{"num_hidden_layers": 13, "num_key_value_heads": 7, "intermediate_size": 896, "vocab_size": 8945, "qk_norm": false, "attn_scale": 0.125, "parallel_block": true, "optimizer": "soap_variant", "learning_rate": 0.00228, "weight_decay": 0.15, "lr_head": 0.00591}
Each number is 50 + 15 x the weight over its row's rms, rounded and kept within 0 to 99. Layers, rows and columns count from 0. The size before them is the row's rms in percent of the matrix's.

# layer 5 attention output (transposed), 448x448, rms 0.0465, rows 174-184, columns 192-255
101:32 41 22 29 63 66 41 39 27 65 60 44 60 18 40 61 64 80 44 39 54 55 58 43 73 80 59 18 70 28 46 55 41 47 58 70 45 65 34 55 53 44 26 74 64 59 66 38 58 56 29 51 50 51 40 39 08 73 35 69 73 47 66 57
097:30 41 68 32 42 36 60 70 80 12 39 59 53 48 66 65 49 73 44 53 34 57 37 52 76 46 48 61 33 34 34 53 57 21 54 55 61 39 72 44 48 45 50 48 30 27 50 48 72 69 42 69 47 70 44 57 26 65 66 55 28 80 62 59
095:37 72 55 82 56 56 54 54 55 21 48 54 54 64 95 52 49 77 71 42 34 55 52 51 76 86 69 85 79 68 68 45 71 48 44 54 23 60 54 48 39 26 52 49 56 77 34 62 53 60 33 47 40 90 73 57 72 56 39 62 35 42 33 36
096:83 70 71 60 36 54 75 45 76 28 56 73 50 66 50 31 52 42 60 79 52 53 49 25 58 65 36 48 25 27 55 66 16 44 67 23 71 43 50 51 31 37 48 86 52 44 55 68 53 36 38 62 42 62 44 33 60 49 58 34 61 45 32 29
101:31 38 58 41 40 62 56 61 35 34 40 33 68 40 57 36 58 51 37 48 44 29 67 57 62 70 48 53 46 44 66 45 63 37 59 59 40 42 87 41 69 52 73 58 71 63 71 25 65 31 43 47 56 53 60 41 70 60 53 49 51 32 61 33
097:59 65 56 40 62 16 49 77 60 46 80 47 32 54 72 52 65 41 40 28 42 82 28 49 61 54 33 90 62 45 53 68 29 53 36 72 45 50 62 38 57 52 70 33 45 66 32 50 47 56 41 47 33 70 66 55 28 25 51 29 53 24 30 64
089:46 81 70 65 52 27 23 54 50 45 41 31 40 50 57 27 61 56 69 29 18 66 57 67 60 53 62 69 40 28 85 66 60 56 54 44 49 63 71 42 46 52 22 11 79 63 30 67 26 36 25 47 53 35 31 58 56 29 25 67 58 61 40 39
106:61 67 55 46 26 11 38 39 35 53 50 36 60 14 53 42 82 51 47 31 35 36 53 35 19 51 46 67 66 54 56 35 42 31 61 41 65 48 48 58 72 23 56 58 46 24 75 58 51 67 80 58 50 57 45 36 36 35 23 55 70 65 53 71
098:58 14 45 45 41 65 55 58 49 41 40 61 88 55 51 54 57 34 29 63 82 48 40 67 71 46 29 32 74 31 50 54 48 39 48 67 27 27 60 43 39 57 65 38 48 31 48 43 71 53 46 40 51 36 55 36 59 30 35 52 46 44 44 58
097:20 43 35 51 69 56 41 70 59 30 59 45 40 51 79 55 38 46 51 68 66 65 64 46 56 64 52 86 62 25 57 36 55 34 49 45 61 72 49 90 63 70 67 36 58 20 31 53 50 76 54 69 50 75 44 53 23 36 49 39 69 46 70 60
099:46 24 34 62 57 49 41 29 56 51 57 57 47 57 28 36 54 57 53 51 35 38 53 43 40 45 17 44 63 79 53 30 36 32 55 34 55 43 32 51 45 66 52 70 40 29 48 43 30 46 37 72 47 32 50 40 24 47 64 44 45 46 24 38
# layer 5 attention value, 448x448, rms 0.0506, rows 175-185, columns 192-255
104:47 66 29 55 56 35 62 79 52 64 76 40 47 84 39 70 54 37 68 48 72 35 68 45 60 58 42 34 37 50 57 58 45 79 62 56 14 39 38 31 43 65 53 37 57 52 56 47 59 58 61 50 70 59 41 45 65 49 53 47 71 17 46 30
101:53 46 49 76 41 59 27 82 33 51 46 52 44 36 55 61 59 34 39 35 61 48 08 33 26 46 49 53 10 32 43 35 52 29 80 33 42 49 35 21 45 41 44 36 46 15 71 67 71 36 64 50 52 42 41 35 46 43 28 70 75 77 35 54
100:34 41 23 59 68 80 41 64 06 63 27 19 57 56 73 81 29 45 71 60 31 77 48 47 42 49 55 86 74 76 19 65 54 53 35 69 51 72 73 49 63 57 71 26 77 48 40 58 62 56 67 61 58 41 67 45 43 55 43 42 39 55 51 58
105:65 41 67 51 59 43 42 36 67 49 32 54 60 39 61 58 80 30 62 51 57 56 65 62 52 34 49 72 40 66 36 47 53 76 40 60 25 58 37 46 31 47 32 52 55 36 42 77 48 32 71 37 56 37 41 45 47 43 53 53 41 57 36 70
100:38 45 46 61 25 70 43 49 18 38 51 51 62 28 05 72 51 52 37 49 64 60 34 47 48 38 50 33 26 68 46 72 71 43 58 44 38 29 70 80 13 70 58 49 43 60 38 09 69 46 70 59 43 33 54 65 63 45 67 52 60 67 44 70
100:36 20 56 38 50 46 65 16 28 48 38 39 67 69 43 44 64 33 21 62 28 26 34 46 49 61 39 25 42 79 36 49 84 61 28 45 61 50 36 42 58 35 40 66 29 58 50 56 23 47 44 72 49 49 54 45 16 20 60 36 56 53 38 50
106:27 44 59 12 80 36 51 64 77 42 63 38 55 50 46 70 50 51 34 48 51 32 50 37 61 51 58 18 58 63 47 46 48 64 28 70 64 61 50 38 29 43 45 64 63 57 33 62 46 36 23 74 53 20 40 35 49 65 80 47 29 35 38 66
102:48 74 52 52 62 31 78 45 57 57 73 45 24 49 63 43 55 80 54 51 36 51 62 50 48 39 65 49 54 61 34 41 56 51 25 45 73 78 55 49 31 46 54 35 39 49 57 67 54 35 45 41 28 67 40 64 70 56 65 27 39 34 67 11
096:44 52 73 63 38 60 47 73 47 50 40 53 48 75 38 42 74 28 37 36 30 46 49 57 35 40 15 43 55 91 41 41 39 62 51 55 45 40 52 29 34 40 33 57 70 70 61 55 85 18 48 76 52 59 42 52 75 49 31 52 29 70 45 37
099:56 28 58 49 48 73 67 56 57 19 55 15 83 48 57 21 71 38 71 37 62 67 86 57 55 37 70 25 50 30 29 54 82 58 18 51 43 47 80 51 20 55 32 37 48 60 53 41 35 41 87 24 39 35 34 36 58 63 48 33 32 62 56 55
104:87 55 48 77 49 41 38 41 64 54 51 37 39 29 55 32 19 54 57 45 20 67 37 70 53 45 54 49 48 39 54 42 23 44 36 49 49 62 63 56 33 64 41 42 55 17 38 43 51 41 68 66 31 64 38 68 29 51 44 44 46 45 71 35